config.yaml
n_layer: 21
d_model: 64
n_head: 2
n_kv_head: 2
head_dim: 32
d_mlp: 256
vocab_size: 1588
activation: "tanh_gelu"
norm: "layernorm"
norm_place: "pre"
norm_eps: 1e-06
positions: "learned+rope"
rope_base: 10000.0
rope_fraction: 1.0
qk_norm: false
attn_scale: 0.177
bias: "all"
tie_embeddings: true
parallel_block: false
init: "normal"
init_std_qkv: 0.0625
init_std_o: 0.00963
init_std_up: 0.0625
init_std_down: 0.00963
optimizer: "muon_variant"
lr: 0.00792
lr_mult_o: 1.5
beta1: 0.93
lr_head: 0.00916
warmup_steps: 200
schedule: "wsd"
decay_fraction: 1.0
decay_shape: "linear"
final_lr_fraction: 0.1
batch_tokens: [8192, 16384, 32768]
seq_len: 256
doc_mask: true
train_tokens: 102200000
steps: 6563
dataset: "wikipedia_en"
Each number is 128 + 24 x the weight over its row's rms, rounded and kept within 0 to 255. Layers, rows and columns count from 0. Numbers have three digits each. The size before them is the row's rms in percent of the matrix's.

# layer 4 MLP up, 256x64, rms 0.249, rows 129-235, columns 0-63
101:096151106127141161122106158116108107090123137078167150155117136136111140138126164102121078104147086120109109127140182125156162100109146146124113126159164104101163156104100123117130121146160118
105:126120092136096105143105122151124160116125102105193116138107127128126102154133129159143088128172144124111098161101176116178114166135103164151102119130090170144132095106123112107140125133114126
092:109114150158162073084140126110130119129173121132114131090086145158140129106140155144157165119134097130116128104089149094141153161162151144120124099150133106113100132119120103190135108127130157
093:160104189133111137122106115128155118174130138081084172128128116129092128146123114171086127144121135100128077120139161102124101111179148166086134136129140120126122134110122108145130108143157134
098:127137152092144121173113126105133084114117158129163127140161164133110106145090140160132103120148116181160054132109152109133116147154093119130132131113121086112131155137112106100160134157133114
103:072154117104135144135133130152126110145123143162117158084133101131129125180094122142131109117132143117119194095136141136134109089118144128138109157128174064106094132137105136133156135161152106
098:141144151155111136095110119126145140145126163065107131139192148161158138137122112143160132145103098124163127155141118099112143165094143150081098108161140094126111113110129111134112101080134132
083:107150129102172189138135111133167120109125080089127153119123136135091130131138120137076109114147165103159140072121127109125151121147123142087151105139117146112157101145133148151169114118132161
103:139074111180136139096135110140136132139154156139134091127098109153108158133107136067127123122149109113094115146101151149176096141107168143130111129152128167132103091129124129127162081126107135
090:147186101119112070130089118128119133127158145115125129147072168132135144140102115138125172127157112127103112099125147099143130143114143148127112126144127076179085149149117145137108117116087149
103:178091141099111112138105154139155121122073129130174136142098122149141112131155180137154119150115131151133094107139101137117145153108124120136126102155084153151110119123096162130163100109084159
094:170104134139139110111139087163141118111132171138156064158098161154108139119081185077124113124136142134139097136128125114120104159133127134096120101149122141110152114144115097108129153145152108
108:148165121163123106118128115087133130119114138133151070135158132143117097154092108109165142120154101100118129127111148146151091145155132177153157143163118098153112128058130124103109119125147108
094:180140144139094173137142120106115119128079118125146108129147149143110132165108121124168128171123128168129157109104120139142170132105132095117096077118107148107094120093126160099143144140162095
100:124160081140117107134140128111129116108107152080121118103148171085131111111166107110124147165116116141113124159154109101133084114149204125151127148138176121110114142115154164128137111121111107
116:115155134132113159147126087097131161126145138143148151118105095144076136137119154130122110167116131138100103116146128138122142138167120134146143126118075191108167126107148067106126099095102150
108:150121144109124107130137159105117124137069165121143118155110113119126140169173067121159105162076143099118131165163141115090149114138124151120137116135159117128096124090116144169107150136123117
100:147097112139120096080149160129146143120117117101170138104137133139090147110122117134118122131149181163147138137110080134131124137121134128141138130144133149116070147176099132096120067179137137
095:150126139122100119138094126113138126151108125143141178164137148085137141106098121166095092146197126130091096138108127134131111091134169134116113139136130162143122138072084142135148109142147156
110:134145138097153136088120160108126112116085096139106114170141150143126099128135093103152151183161137132107176095110144127145152117155151121152144088090136126120098121115123151155083149159127133
103:140115168153159101102110105106148121126131166147143108162158116155109093130134132074126137112140136159103128150162107152128136104145103146129095139102102104156130136131114137094144067096112180
102:111143155148152130165117117134160113135125077129155122121123129124135115163110142122167116154154117129108105130118112082152047161142137128120112157140150078061131141113162111108129110131126134
104:116125137137161104130115114177180150105117120127098107120214153123138123171151143131097127099126102148139119131110130135126129124176152099082137144085114159111087124123112138108133120114138135
102:153143103158165116148158128137142113126124162124147145125090108146114116152141113132117127133146067138119107138147100109113162094153113093112127119139174124066144125084122066157127143132159112
084:127153120136129177148128157115129137115130155106148052168143104094126160132152132148154098178124111146089082149088131121152135117141105112130126128141124144080123105128112149117099151110162125
103:080138108106121142104176172125141146176121157165131111108101156148162094148139139106136120132125148138147151103108118105113182108154122121108159126132089111120100101122132134102142134072097147
100:140077151145157129121109181136110099152125134122141118118097137142103156105143119143161165174156152135129142134104096080088098172124124119104099128124154095180138144114106141133094133131133111
100:124142105166108106103113128130088130104147154107155079131154184145135115117139131158119123147117080131084114142131093148128136118172137168156143116133116179135084133160133111117089101125133146
108:106127133124134175103127122160135110154117139128071143147106114168106152135090138148098120111145108113160139141177138138119103115128128150104111073134097114115097200118119143118114104163125149
097:146146152095129120111094143101156086102123097170065113140120130123119126109145123163093110148133128147111110135126170111087124150142134170104146143111126111119162117132145140180185110156122122
109:132169125147107138151112137126117134134091156119095124140134156124123127131119135107098115142111118164095147102167122171128173199098127153136145132052121131087127109113113156099125110136131150
106:135096144112147145162135137193135125150102134102150131118090137100119139141119106137151156124116167123097074163133128133146156130124130139131106113123112114186085156113089124147112138113137066
096:136111126122112115129161138129076164128110149125108148124085167132091155161126103128099129132135142154117121091126137139172104136177146114192156136132092114128088115127109111100167100158128120
096:142129118149134088145102131133066120126126166088137144126105129145100148079162180165157152130116116136121145123100159120140125125110121105080138106150145127102111152149085159155124160108107104
100:162138154073150160138089120119104111096143128133102143119113140133086178111088124140125123141128182109148131131154144094135121123105164151143161144149110079109110119131096156099138157111147108
098:133128171102144132108112106133142136092143083124118095173127111137138120162150134122092120101133133151102164113108125162122148118147109123106106103163108160080161156106144164126198106118124128
110:129103129112184090089118106119112168108104148153137152160157145137155108113137154086120107187135175154141077109089125110140139120125135142136139126149085165103131116109112112115146120120128139
107:127116111129138119163120143094071096099059148119142149115150168124133170121123123127130108144125086143135201144117153157106113131129148129133135139099085153143155158114115150149142108124116128
112:121138124174131108080095129102122143101119165099163155170128130122134152152129172124104132150080139122105133172099126111099166148143137151117143119077083112117130122122134127132096135159116165
090:096144142134182118132162134110125112140145125110069132164157146109137115140141112149133135166141114153152122133167116129090073156112114144132109145143090134088123107088125125179139084108141121
098:158134143122137090147130103165135087169125158139113098142074127141090120111098141131128187129102169140116132139158137081123148135156126112123102089134103147157155160150116142116108123090113131
098:079105156132133134122139051154101120126086129170106140110107150161116119106162116142128126162098140106128105139153110144116132164175127143116126120151108129152126158128124074092137125144155109
108:136154151113142133120123136111160106145113124139124124095131091140122119161166166159140059149127122103105106106156151085145082132133128130140127144122108113106151138069114154127157175119145169
092:115132112133114105106119126166115097120128090139132136128129128123144108172101125181109101150132108101104114082192109106118126122101182154129172132156151112139122154140112149114158101130179136
107:094162151118143122126120105131140145156087136123112172114134118154127170091140092124116117154138129111173153165121131124108123121142157143138171117099077132151112113078128099117169092106127170
098:139109137133142114115122107123143107115162135106122125174160124170132133104121153154157124142114106137109122164128090108126140142128106124145042095171106173149099149117136107146135120074155131
101:150131135128118154084132118100164126143087113128116130114148110120160137134095133126106128151139143126082141129129141136163093150162124125162096114140126130165093121099134176201091081143141105
087:141172144127172141078132110138125148109111137110163135124118149112123125106136150167092101166115083073110137131149097174105124171158130137189093130125132118107114122121111127141120139101139124
093:108152138145083094129090146136165119171079123178101154162073160153134129173151130093123130173141133107100126122106142152128114162150086142135111121139120107134129122139122137118115103134112145
100:103147117101134155090126143123151081148149099129149104103126104149089087159099139187117090122154132153142127145105120121112095105151127162117134143149123123113109174135175102157125143125135168
100:109126137159090135137136106143098126122106138132129119098181164161132091156139131117112136173147109158159144117151107104115124176116109108157116111125126126162154143154103117100142086132070085
087:091126142118114138169104128129128115116106121100164137178090117136115108155129078122145161155146087161115141132138107118084166129126139141114096125156157162107154111143091117178120116151093120
090:148168094135131152130110097124152173133154127130166120157144108128146109126093096126139162149120103144085096146121113091095156129145121152125077174134135101108113172101153119134157085130138121
100:111175101124142118160115086109114141147143125135129137161112179115078125088167144114130143175115115141123111132163145149143123122151116120117104103118084155130097079113124119150164131111130181
093:138155094139111131115110155165104188158108159164113127143101092102140119148127189139109136125147123101098123093173139141141098111106112152135104107134155079106137141118146151105150121104148129
101:123138108148131124093118143118121120133080157139133123112093162127123122082140122118156171146165154179106108106079127127138125123126192094161100106115106087145125175117142136138140160131114121
109:157139134135133147112176123089112158092093089149146150091185115160116156177138145156116101168121161137142108127129114107093115159122101125114147127094122137151100126107087137144131104140143121
105:134093125098148122142131130165161139122090124120112119166110095180148118151136124104145127178128105145117136119148154136110199144124134083130143143108142154124137119059118154092108115114113127
103:136128168130175143134151117148131121169129112125116145091150140161147159107102130145132092108118154127131115099154124116137101079178112115127073160134142097083123163126135121100136088127096156
116:122153154107146121137122134133151129105124092099092124141112119130128119139149123129143120117096117177087108087076170151115194103162111122093130157142136124115097158137143149161153127088137157
092:109130142099134085170156115126102128152164120125108165168123109127120111100104118147129154151150144154128154185151140061110125145132104139094104168136141116132092093116137152115125107118119166
095:113102186135152156136124117109094115168165096127094113134096167139161126166101127123160118152097137088089138149160138116120122123173154159097102122138128135115121156127133099115142124141111087
098:135147132148165120120089121116093093152124125167142114152112141140132123137131172123133077096159156170100149152096124139106124103125114138168075110075148155136116112129141174137118146107102139
098:080101132161174122110124121145159125144132147180099119125079164127135149109143109152097140149132100126086106095120117107133122124128115193114095129099126139149154161155124136120158126121104162
097:110141165145121087122124139133129092086130160115122156129132136124108102152080141174089119120137166130103150146108090109089124122111163116137085142112126174097143159162157136119162145115150148
105:145132116137164112129139119159081111107130147092107093103135175136154128150140126173119114098134141174136095106102079090118158163127132104109092158136121114113132152148117081127163147153124136
111:124154132107116125128100117140135107124126107107185134117114176127121120113114142134161165158161165131089144087066140150156112149153179148115118154108130114166116107098143085116118148131146113
101:136169119108155133125088123125122160124103149148101116156185161129113145085143136155170103161104127156129090119111087146125098123107142134121144078139091129127116111145112158115132149156104170
095:115127112081141118165146146119145117176142150115143163102145140077122121144108154127080113144181093102137157110103167137147117142106148136105130124124118155175113132102120150131127123137088081
102:095151188134152142116139131121132118121158115133147090122168103185137120124101128146143083140121112097171119109126176096117118118191098147126107131125109130107111138099118118159120089144137146
094:136099142064134084141144134169113149133117137085153107109145084107118167093136123181129105120132139130087109135127138120115173147158150124131143137142127139076103143164137104152096143128141132
103:142119083164155089085101124133086116115133124152150158130165120091117115127120120125138111131112127155166170131166084135149142128135138148113162101137143157124116128115045137138147137144107137
101:117089128089153137142131144112149166122100156139103133125171105136131131091127153131098091104139138145134116136144139150142090119156189111086130134100111175137125151108135128115125100139055123
090:119118130076160117143144129152138101131117138083127105113117179129126161127172059124113157151155118148101141121078099114140121135127144119144085101156132162141116132151090142152130156142146114
104:119137158132105165086099127185103145164132139105121148145134133140127106134152098125121090125109123193101113131127114088133166118099102147090089133134153137125156140110172134117140167103113142
109:129122132095122111111130121154141114114132157160132129163099119108146161146118185155153107120158143097130125106111075104132107154151087157099104133146108111168107112098115113185146122166157124
094:095140115108140118127169080169162160149135125149113078101141106169117147157132148142117102147130133114127164151122074119181108085157135129156136154130129103117113111117096116085122128130120123
110:113150166137125147104108123105116145122120161123130134088163164120101118132108138120090160171109130117145120117169100145136066137134142127097127157124065171148133117135136173122152095118096129
101:133148106121108136105138154074128145138136109132116095134160127152129120108139150093108135137165139202099161147128156131079128140124123138109130132141097149097161122093114115147096160097170094
101:137112106119154121118105130140099108135100135075152108164123102118127134142149107159092137078118180180099152165136118115112128153121127110111115106140156172135137142114114159154095154150095162
097:161113170110148120127123160112083172129114152120151153155115155107127114156135142122093113200115119146137117123114106115124139171155113092108152099111135140123109109169098108146088099130098143
100:135149175151131152089113153150108137161118151157102120117131098148144088154150135096076129127137153114121089136115102135121114090167126150089154130125081123164095141107099144133136122129117177
101:114127148104149164101129140118111122171099137102114103118140108141105118116187122190125145167119114133115127126181126122103103144135084161146136129141132136128151134083105132158101141115065120
113:147154099113142116118146105122129115140105117140167094108107115145107132174101135128133100096137162125152111147150114124142108190149116147118133104112134060117087137135172133168118141117098175
087:114107125141118121149133096095128145142135156165163140152163127102145102153130137114105107110153153151106138102125086173101167141141121117098109117136069187120115116148100117141157094144097104
111:141133097128151147168109110111139102081146132187169128138120114165121087122114116115170100109126139119100143089148122092139113150160134098131108128157107136105138099121141104109167148086130166
099:138118104148128126129158152136132136110100142096114110109119154112104136127131168144148178145114122135136120217111106154121126114132115151096063136146119129113130152089130124142110149159104074
096:097136086130184126143135157136157116124138124165136145137132143109085137134123075108155083128097129118099137128124116115151115163099129102144154093125118091132113134180136123122189149164112140
097:125123161152145120121178127131103131142149132138125169161135107126121136131143062128105125132159126158135067104141117103129136175139111092066116118125093156139157151121141086143148115104112122
106:125111099109152086115153102172157172114122110144133124086130107141144139107145178158125127138134167158142137140119096126137119161107172130148164090109099106141084125140112139128154071119125134
098:137136139135116104140088116083146157118077185130095141139112094136120111114147156096153119104109154141099101120139092125129121191141162128128147145187112127140134122104118142107118099120164134
094:143145110143127128085135120122128135107111110096129082134173153155090137147136134141154113148164092114189096141127171151096129120163133118091166118163128133166123150112106122147104106105119092
099:112126099157120137118168147127147118070132140097174124127116134106134124175078104187102105126131152137129115159127117171117139152109117174104145091130125127142124144154095129085128107158127137
106:125172133118149085137162141113138115053121149114125112157143126129107157106147141123137132151147123133131103140123139102174134081144144113122089110120116139110120156127164096175086099138175121
101:075147124129152136100150120148149087134144087082145120098131125146109145126105141135159130124186109132153152095116150147158143116142145133150084118148162087141097138091150108118090162131108122
090:125110150108113092159116155122120106154115142185131115096152155087145144121160154127120096128165130153151134135089119140115110148137138119109127077087082117113088106106109158172132161146122140
096:142135152128128132125142127135085138120079082094118144133174105113087171161134143128109103164142135172108164130171149128135105159127109101145156135105119114115110147114109168132096093120150160
097:109108126141122111093069162134111107118096123138148083121116168118136112139147123154115110132147095169152134132158094160105138173114129123109152086138165127170105120186159110125120130134129143
097:097115144147123124119152129119126161120139147078149118132151133145093114129151110132207151168132126172129130056151115104117161143122129134096113121115099161128160155098135129126118092132113112
106:176158157106132133111111112127102115119121117123154092120105110159092136169158169122101159124136122137114096160176110139125132126133128136098134138135057129135115173098176111100118141105116138
098:069156100115137141135139132139118149137086107160096179170131093155122092145131118148136075139109130105121120107098119121153137132148143122155138156143169154108141112113150158142109106127085091
107:117119148130151123134140124111115125129145173122141111105090118131141119116134142123158122145129146169117107135112155128147159119114126118185084060169118149120112078105081112135127153172150082
110:153125132140120131145109093131113161087141143123117116148120113110118121153134141076082121161151139155111159108151089130124119129114094163104133140125109206153163139106137155115108076149148116
091:116161116134125172146130130140132115092104127111092160143137093126118149107129136121091123139134162156126116137108130134146177119151095135120139118138161165079113067119126102183131113165175110
100:088143141139130130112117101121143171137131116094109136162137160143112135137112124123082172157106099116117113130146172112117140161137147172103137105117181146144090145099135121131117141133082067
091:144180125135134129114127123162126152156120123108140131129138097110097139093139131135146108161168132125135121112121108140112067115124112149099149128124175135133073123097099172174103113088168156
100:097140158112149137120108137149173131118156108104114084101132133103141128122114114153138132140139114188145160108082170109097132104131148143086165158132167121086120108111122110112125114167164145
# layer 4 MLP down (transposed), 256x64, rms 0.0598, rows 129-235, columns 0-63
104:112086098129110099157127163132155141118132074153083112106139105132131112145145120103123158142105147145128135119119150135146167200110130099149105168106167130155112106096102114142109102121141147
100:124140120144085180134167112108141101125124149137075132163151161162115166110128073137076131132141115115135123131144098159167114113135106115094120109137149080126165121145123154116139103141126144
099:116146117073081142154130108111127107125173156123122096109109104150115133173142133153119161125158145136139145135098131175103146101097146112151153124093123171067113124126170107112114118138131125
089:147140083089140090097141140126101125104163137137137140179102128093128097120134168136122160087097133120144123148088106135153110135091119124148144135130135144114123174126192123111134178129104132
090:147121134123087161138090157161140113151159140133108122091141128100130100150180136139147187124138105088143097085159116146143097124095129080129131145150127118164130146129128142092124172123119133
102:104119152162119111115115171141145137107107104081152143144127140162105143152148136137112121104126137120110092153128129167121118177143149155131148142116099196147067124116127111093090110097121126
094:070116089153122128146107158127188138149136152150126117148148100112124095110116134120175111095118136113144112136075079155136114134098164143153141123162133153113114117156135106108143152096151125
077:173100113096092105059157131118128064167115153146102090134103160109132125113138170145149157110115140144147127135130151152144136131128144120134100131121161104147132132156133119120133161101111088
097:135134143125114111115167156079146107125163102127142123130082107101120104166174144155176116127171121118164126133112143109132143115101113118152134114108142091176086101112137115183140138127128108
089:123140132139094090107131104090124126102139112125127116151128151163161173136120105130138193124157082118176087100125127107171102134115137122146096150152128115099138159144122155094099102149139138
101:096071133142133153109134160148078114148175125164091165158092111088149093116147122135151101134135136137116136108161135136105097117157127125126124115143111166082150105163123125111122152122138155
101:123130154138110152125120104122068160096163157145101117130112161111100135093129133124151146163126126120145113140163120100151113098104171119086113151132109078136140135169152141104166120170137101
114:121148127118128127132142132139131173062130133132110107122135156146152124136134119054110148095127122128159105132108124088128132152090122160149140141135133157134096167130117115113141154081195149
096:122130096129063162132149144173145127138134119121113145112104121120110094153118110142122094135146118092133123158094164159182131104081125126149148106110103120092122147122134147134123160140179166
094:148098154130143121115142115141123144135114113156083121098082081180128165145149103117106168116135103131143089137096130097078170133121139115134115119088130143152123158090114127136158126151164133
112:100126155105109101142147132144152178142137120101127115164126173090081132125121121139118151143131107145148094112119134120077154149105154120119150137132145130107106157160162119135148156055098109
107:160064119131111112136154130126094124147135144131112122132091156115177157158102100165159124074129110083141127137113155105114131128132128121134110172139156121166105117119095128125132129184111155
093:137144116117110137104111117138138103168164112140107137144123096108145126141171085131162146096102114111098165085163140131150125068139125114115146152145077160121125140112143091150122159100163135
098:176124109124075144158094072101161124110132124098138167132134116143126119077110113164111125138118156132133078130122089149152111140103128124134159150101142173083131145130150116144118136124121159
099:114113168106113115130155141127106095121131130110115162117201091126106155140141109157148130144129096124125142106144132135142072118086131146151171106125119139170161130130116154094142136156104077
098:146108112109084089144134130145156165118134107191116119133131109109106117157134127152136149094152116114139115173095147141148141186111149112065097135135154145144115149149103124110143111097107113
116:139142114155125150124160190105128144095116133073133107117128158109112111093147138123115108190152153136126076153153117153099130140118073106129112108112145110129147132138110182138115127152119121
103:165134172119140122132109132124196130155129119112110092168123120103112134148098127113115154101141155102129146119118121115126112118118140102143136111075170154069169146133143149135150131106141071
093:149127183117088112132125143094111122146133123127116104116147147104111109106070112172108184149123149105156159121100123186137088136094109145130123125113108134185108122130113152121141140117141142
086:091126098098088115136090123134108106118120124180092140174133133122154118079157121110135160083140137127170144151113164165124094085131122146145147143116095121151125153119137140140168136123142104
111:170134129059137148081146139093131170127124193133112124133135111127168125170144145145112137117143135124117109153092112116076164117107118121122104112135097119098155147119122135101140124123168116
089:080121177128104139115094161109108161129128111129121142100119139071097143154145129127123164156177147145172153111121152148136140141103113121099106133127106172123121103139096130160127114127117072
090:137132108127127169144112138095164082120084123117121155095126131175125121145101114104130097092157134176145150133109115110153138134092086148150120164139164139139092138124135143111158083147162109
110:110123136129116153095146144132133125103121139143125125148085089183103140132112157151086136112107104102119102092143127139183113152123132127200111123156113165124124107147168127107083124110152127
102:164102080141107153106157137114117141124104160080182155133142098128139104147107124100170149112146145152140183142127065146126156106113099145127107140118111135116138146144091136102106127128144137
104:104138112123098149113105099130149117180117129153163117132118136139088113110118097166084111161140130130170113123104174155116094107137132120134099107104123135160132181191119147125144120136112096
102:129100090131135163120126143096113137129125149141134059132106169135116118117091096107126118131141098118127148126134125149166102098099125102159156169129135148136155120117180164070108115151147151
093:136114130132104166144152109107131134160141130125143142136138109139119152162136055151127172110077100121138167134153129157130167101107111123136132095060132116115116130139151102133084154115143152
093:135090113169110111147132125123130118158140113131116133135126129147140105064151066101126124099155118113159150102081117156079160122117135138098142141156152165147120166140122157106157098111128151
093:138096113128074137147166126121159138118141138157084137172118117151148141093130143101141171077103097085136098132141179127153145158123111115100123140127117141122121156124119114123128095118180151
100:154117105110141127112143121132132123097143106142134163102135140133115136119138131166167133095107129108163128098164119100097132127111167098125123107129177132105092132169169123077094190135152098
128:114137155152154105087163114136091152128072151118149183133143173098148129125127122112129135181118162119145124128113120108112112129156155109155123142144107086092120135135141114106143089158101092
102:143119116136133149146129102133122092134115111093104123126104120126104118060134174145171118094149142120111095152077148157176129158105155112131128133127107136144132120136138114148136157128205127
118:107118123155100173130124113149158145080125116137110130108114121185176110125126179130156106103125141089135062122133106125150114121149114132115140192137155117139140135089128107126141121155109136
085:128120133147149126129157159123181130118127145170136096152052102090118118116139128084107184141097142120131131134140152104108116134114081116168104102138158106147123143120107137157116132136104152
102:149125146107106095112101138108142113145114123185116144127151120135142153096100160117124151113148142081112128111119135140162069112126126138100192148104083151127164152159129130099119149129097153
098:145151089141139197141144100102163125155140134145165131103147124118143105093089136092144113128107088125119136132141115168099143119138069124146134131121116173118131179123148129144105128085116131
130:143152135132128122106131137117138108142134201161121117107105133123149097126108149100105130136075162154108136189155092091105137137137150164107142109125134111127107118116160091097127144104127177
099:126106114121124134144131135085087155120129131102137135090150112151145176103165149135134151097140111119162058077104148148149123141143097095118126159136134118104127114123142128196124154134140140
099:126161111162112157124081071134145149147115122117150100142145101105113123150147157171123097189086151128157150155135116121148155092144130162099094104126137121091129136148117121123129099118127103
090:117144134113138140138153157153099140102107100133098119137120124131111132129103118133107095071163112143153153146124123108106121160116141104196149181104182094114103139158126104117147166105136107
103:111135148078119141155158124128160141156163119129118078113152150091103119140133152153151098117148101125122148082146147123105139159150069115151119146162090148118140141120122078129123149134140087
085:169174167128099117118084142117106133108104161168147076137098157122149142099144106115125118152078102078164130138155140171116124138123118120155117135143132123163106122169141117120125125102111127
096:191157115135157120145129089113122103155152147161149134152122128129137113119107133152145137086089152107142123103177102165111135147131131094142100134118139119143131124133112102132049144132091102
093:076131135105168085107126131117140117102129115141120175125104193109153090131161139138092132152123120151106110139116107127116084117136127135113138158139105179154155131158142160122091106151129103
087:176111093138107149154136109128130095118109124095141163123167149147131129109084090102143149084145117131182105130124101147095095141109109129118143183099153133152110136129150129138121137181131132
084:171160145111141116117139163091106143190123123111094156126115126118133171111102144119127181136092143086118129158124159107135118091096129126164156114140097098118113095138100142126160149127119149
089:100109119135110094137140139107111131128135122111083106136146103148129141094184128157103106136132139102168119137108177129116131137101154090181168137120133124150102113166118119128174156164137083
092:118156137107113118118157144106093091145165120154132108137147134145144112143121134099122141101127081164123128132132146137131113069130148136091075120117143210117109097124123115133175135117163135
095:105084143132150125153148156122132101145124086123167164150121147116167146103161067112161142123090151142126103136091112154116157127149099107101135162155099130119107098121119147102107121165145115
098:129141062127122095154131135092105117163091107144080108120131084140126126126164117131181144111129135125149171191127123132099145120125125141143133131113144128119121148141118118149109126158183088
103:116099149127080096134155106112091156145132103131113135048095111151150123142124113111091125175148136121162126104171106134136176158152127152122133132145136135171110128150125145127152134107103126
101:085145143111135189140097123109099136137158131177088113116127191123126103157105120127090163101130109101144109135121171137167087117141136123146097116158112138124129154132110137130095120123155113
101:159128123110132149116096141131160133123131137130149105120144156136123151151094128160200126095169114141106124160116128153109123158116100138083081100134098154146128127086119123119076177112135125
108:119111129134137080124080121132094100129090138148114145115156153117148129121114113147104125156090134126156191163153090107087126145140146146162143176108114147115110109118145123122130094181143116
100:151122143152105157126145157144138109103179121138143078099083154141155122137140104118107118124155134105159125082139099164087146088110152126167127127103125150161129137128137068106135145108134115
086:134118083112143145137119121108101121124149139091119107134196103094121138153150146107122145137079065149134115131175110139145121106098148149143146129102120158124139135159099112138119179124165147
103:143070100132138094173138110140135122117150109140088152135137152125132129143108119149164138112083083170156149146109070127095167142129110125117128160134139105145112141170098127115136104116138163
104:150169115114149133101104120138121123099125119100151141119113142141119047134123168133166105121130158147122097120116109169120124104129128105124154136148105140183154179116126136107083147162108111
102:146137116158108123076140141126140135167110165124111135156120117160162106102168128067103170104093127125105105109141101156136122121189110099122145129129144135084149155107125148125106098130130119
109:136100166119103158118110137132177119159126134112129130155105134078130130152109152080136154136099139130112187077150126137153168102142116171147142124130145119154111132104112124097106076126126145
111:132109127132133143171090121172090120098166084110148124086117145141142117119153143153136129121126131113118129088139124143124125161100094129132164181117135125190112128090086115108170120151112142
104:124098135074080136154108159130094114129125152105116096138136109135121145149188141147154149137093148099120109131131132109160103123090117145130123123099131163121097107178148130099116129185140152
092:117114117156118157163154151176082084117130133097127141118129146144127146097105100101090115155107112085137108112135129122168141092133119156127103128097183145119150136164148108130136158147165107
112:112130101156131120150163101118151166090116127126140131136115135127139086166150138146144086070088191118140175136120150096154151127094108124154126115123123150129141126118164106122121143120101081
089:154102133114115136114128097121140122148126060128118085163081165123193111120071111140151165140127111153118104092119119101128140158158137153120131139136118134166121166123132114146141107116129149
096:134138144097082108126158135140158117126135049111140171086114135122139157145158102141088130153101112136096106145153147136124118115125123152145081120111150144115144140087129109129126154165172124
100:113080120148101133163118073171131126125160159089125159081097113091148144134126136145153148147139166113140089122110119132151144137155125115158110124107113091109149117170105093109141149160126133
076:148121122148140109086164153108119150130129147101102118143088146104152098127146098144122121125092120128167152143136144114121109087113078149101101139174119125143189149109122141121160115151085092
105:127097166102132112120113136160092140115149126098129115121139105124149156136113129120136139144200136123156162149132144143099069123120132132162181112139099108119106161169091107135135087161123118
111:170162132079128110103148116068144178144103174108101119120114141090118097116139156104126126134120120095105127129137147148117142147114133121102183135110124156110167136145091155145142139118100156
099:137099140130141168091094089103171118120128145110145152160166099141161111122118146092123173117143102113157125145095117106094112131114114145164118120110119144099137121126112175184119138110168146
105:126082152084151139174110141166055095129145130117134151117107170150134096166146125111112107111124119145136105138108153134149126136114128090111106156126128125135089106122154141138186130155145128
098:161123121121118152090154141138136140148152113119132178127127100168110174133118148114097162102100119125125101077090083130100159170123101100101127150140136121165130152141094119150151148101129103
094:150140129128073114112137118148124141122170127138145185120145127103128136079125146134119149134119145111082086146147111128122081142140156150123128160100142169105113129169117162121084123101157168
106:119113162149139125133144128093104110154150146110137113136121154138199145125132130100118109089095187117149148114128165114134116139108118130157103134115130078136103142168171084096099139125140106
100:130145141150154119134109145186117109117129113122134120124185152139121141138099135126098123109127138149111143143083122164150128144086147060145137177125128135112070154111145126107096127111168109
108:124137138165135149087122142125112134087146132181110135190114135137167144144129121134103086074114100111103077153154135151110085134155096124133155157123135108135122128092123131110123130162110138
111:142143060130128124157112083139127118132172091117129132114143147111139099175151088105114089146134145168098124122128100110131109119155097163144146132158113127114154117176127155143145119152094103
094:110152121109117132125148133176146096163142130126165160155177111066127118089139122101116131095078108093114135136103123121150149127106128150178154138127118135111143140122145083085134135140149108
117:114140104129120123148096187150094096134102146184129149119113163104152111128106151104122118142127137158109114101153103142120103132165142108116102161160133155101108125106131104097141117104139195
090:136130174145135165172114090067107133131082078137113140142120108154144144120124162114136165101118147106161131108147105105140134127147136100155143159109118108092098101138137127146141160159145097
098:179087150136132146098121136099135114131112115129158124133183098110119145176146159104105143114139150117114095094146170126125137115131130148128107141117132120154095107062182153132099126151121133
083:161092124138097137152082143123164134105125127163140077111103117114134118129120145106151125112132114114114133136079147147150156165103104179111136123149146156190073140136142097105145127138141122
119:101172124170120180155130151113140099128119127120084160091108156141121107142129104109137103126118127092174143131149148109174098106169121136169121131136121098135138106118096118157075125112136120
107:115079149102149134117141132101129179120110126140089158091145133151141177121170091143155142125130118104178165105103132126101117149134102114146100119096128124149113088126109110182145137148126114
093:110122121125091130112123104157099136110128193113140133119120126136136145138123132111167135130092136120147124128165104082125177110109112107139193124117177111154128130154187099101128130108091129
098:143124105185098132100100124145151128091117094123148133160048111139108137118117142120098159153115157156125104119159124128186145135113130114157120136161116129167144096138125130093131124128126163
101:142108087143099158126134182113101127170106121152085145131162145145127090119135149125110128129121119122135138104159113107109153135098108114127122150116114116128182148167071151117146104124073161
102:083111149092125103124159131146122166083144184183096107120126122137165122141095114145100099096124145093157145106095123114097142144140152109127135133118144125094136151098143095132121151161143143
091:096093071127085130120118142133124099097168135120097119131120121128117150101120151152151136172110100122120155166100152156136102111099121115159151121112164123117172132168133111125118193128149119
109:105131139129153105104154158112100110116149145079094100155151085133119167111107157112109144158146142158138137148116127122077104118119185123153123137093088147123131133137171125115098168127148109
092:105124131103133156154153104097138114131149150159131136134143106181135117101123148115133159082115170141119128127147201110083132130125076096103137152138103119088121147096163112115149127109134138
102:117148132113140128139130136106128150138153104123134102142145100153153162097132089105173142113076119114138103112109141100137098084173164161171121141095119122120128121166114116196108121122135102
106:105117121165164130147159109132114117058151084114124152129090133108136109117133126119136139152134068132174136145125084140131150132118104129127141146164106160107085140142134165126107145156169118
095:132122125116097143100136114107115106123145151094171109111130183109138101118142158132127174124139075110124125124093096168108152127093101121114139154146115107157114155155128142081156128122175161
091:142139119184133105117117106138170092134149106103089173132100071149139126118138120139088092154145138113111146142132173135124153116111137098119093139083139137146111158157126130113114104163107155
104:133148140079161123130084175120151104162094145118123126085133120121133102098113118174141156118089148154173087114134134109143139121155108123158118123141137075154117154124125130167147136096119104
093:135127156131124108077065144145164126144124099123129090116122156113138148138137110094177144109153133158149096139128097133113128125125124141101122131116080125170155171141123135088123154080151151
102:137109075108118138146125146135111134141178129135116171142089145105124122114120159133118136100118121098177109149146079178140134128116089171122169139120132096121109124159138120121154076142113161
085:143153139124126134167144125132138107161151105155103155118113125065136108143120092100098099135129183099148143133092147110099109156122154087134163130160162112121116121138114133139111132122165071
095:162132098117155134113118157154149146109146121173137093144128098120170118109119131079098090111108127121167172109109087155107161155166130095135160113126122106085126124148121139124106104156126154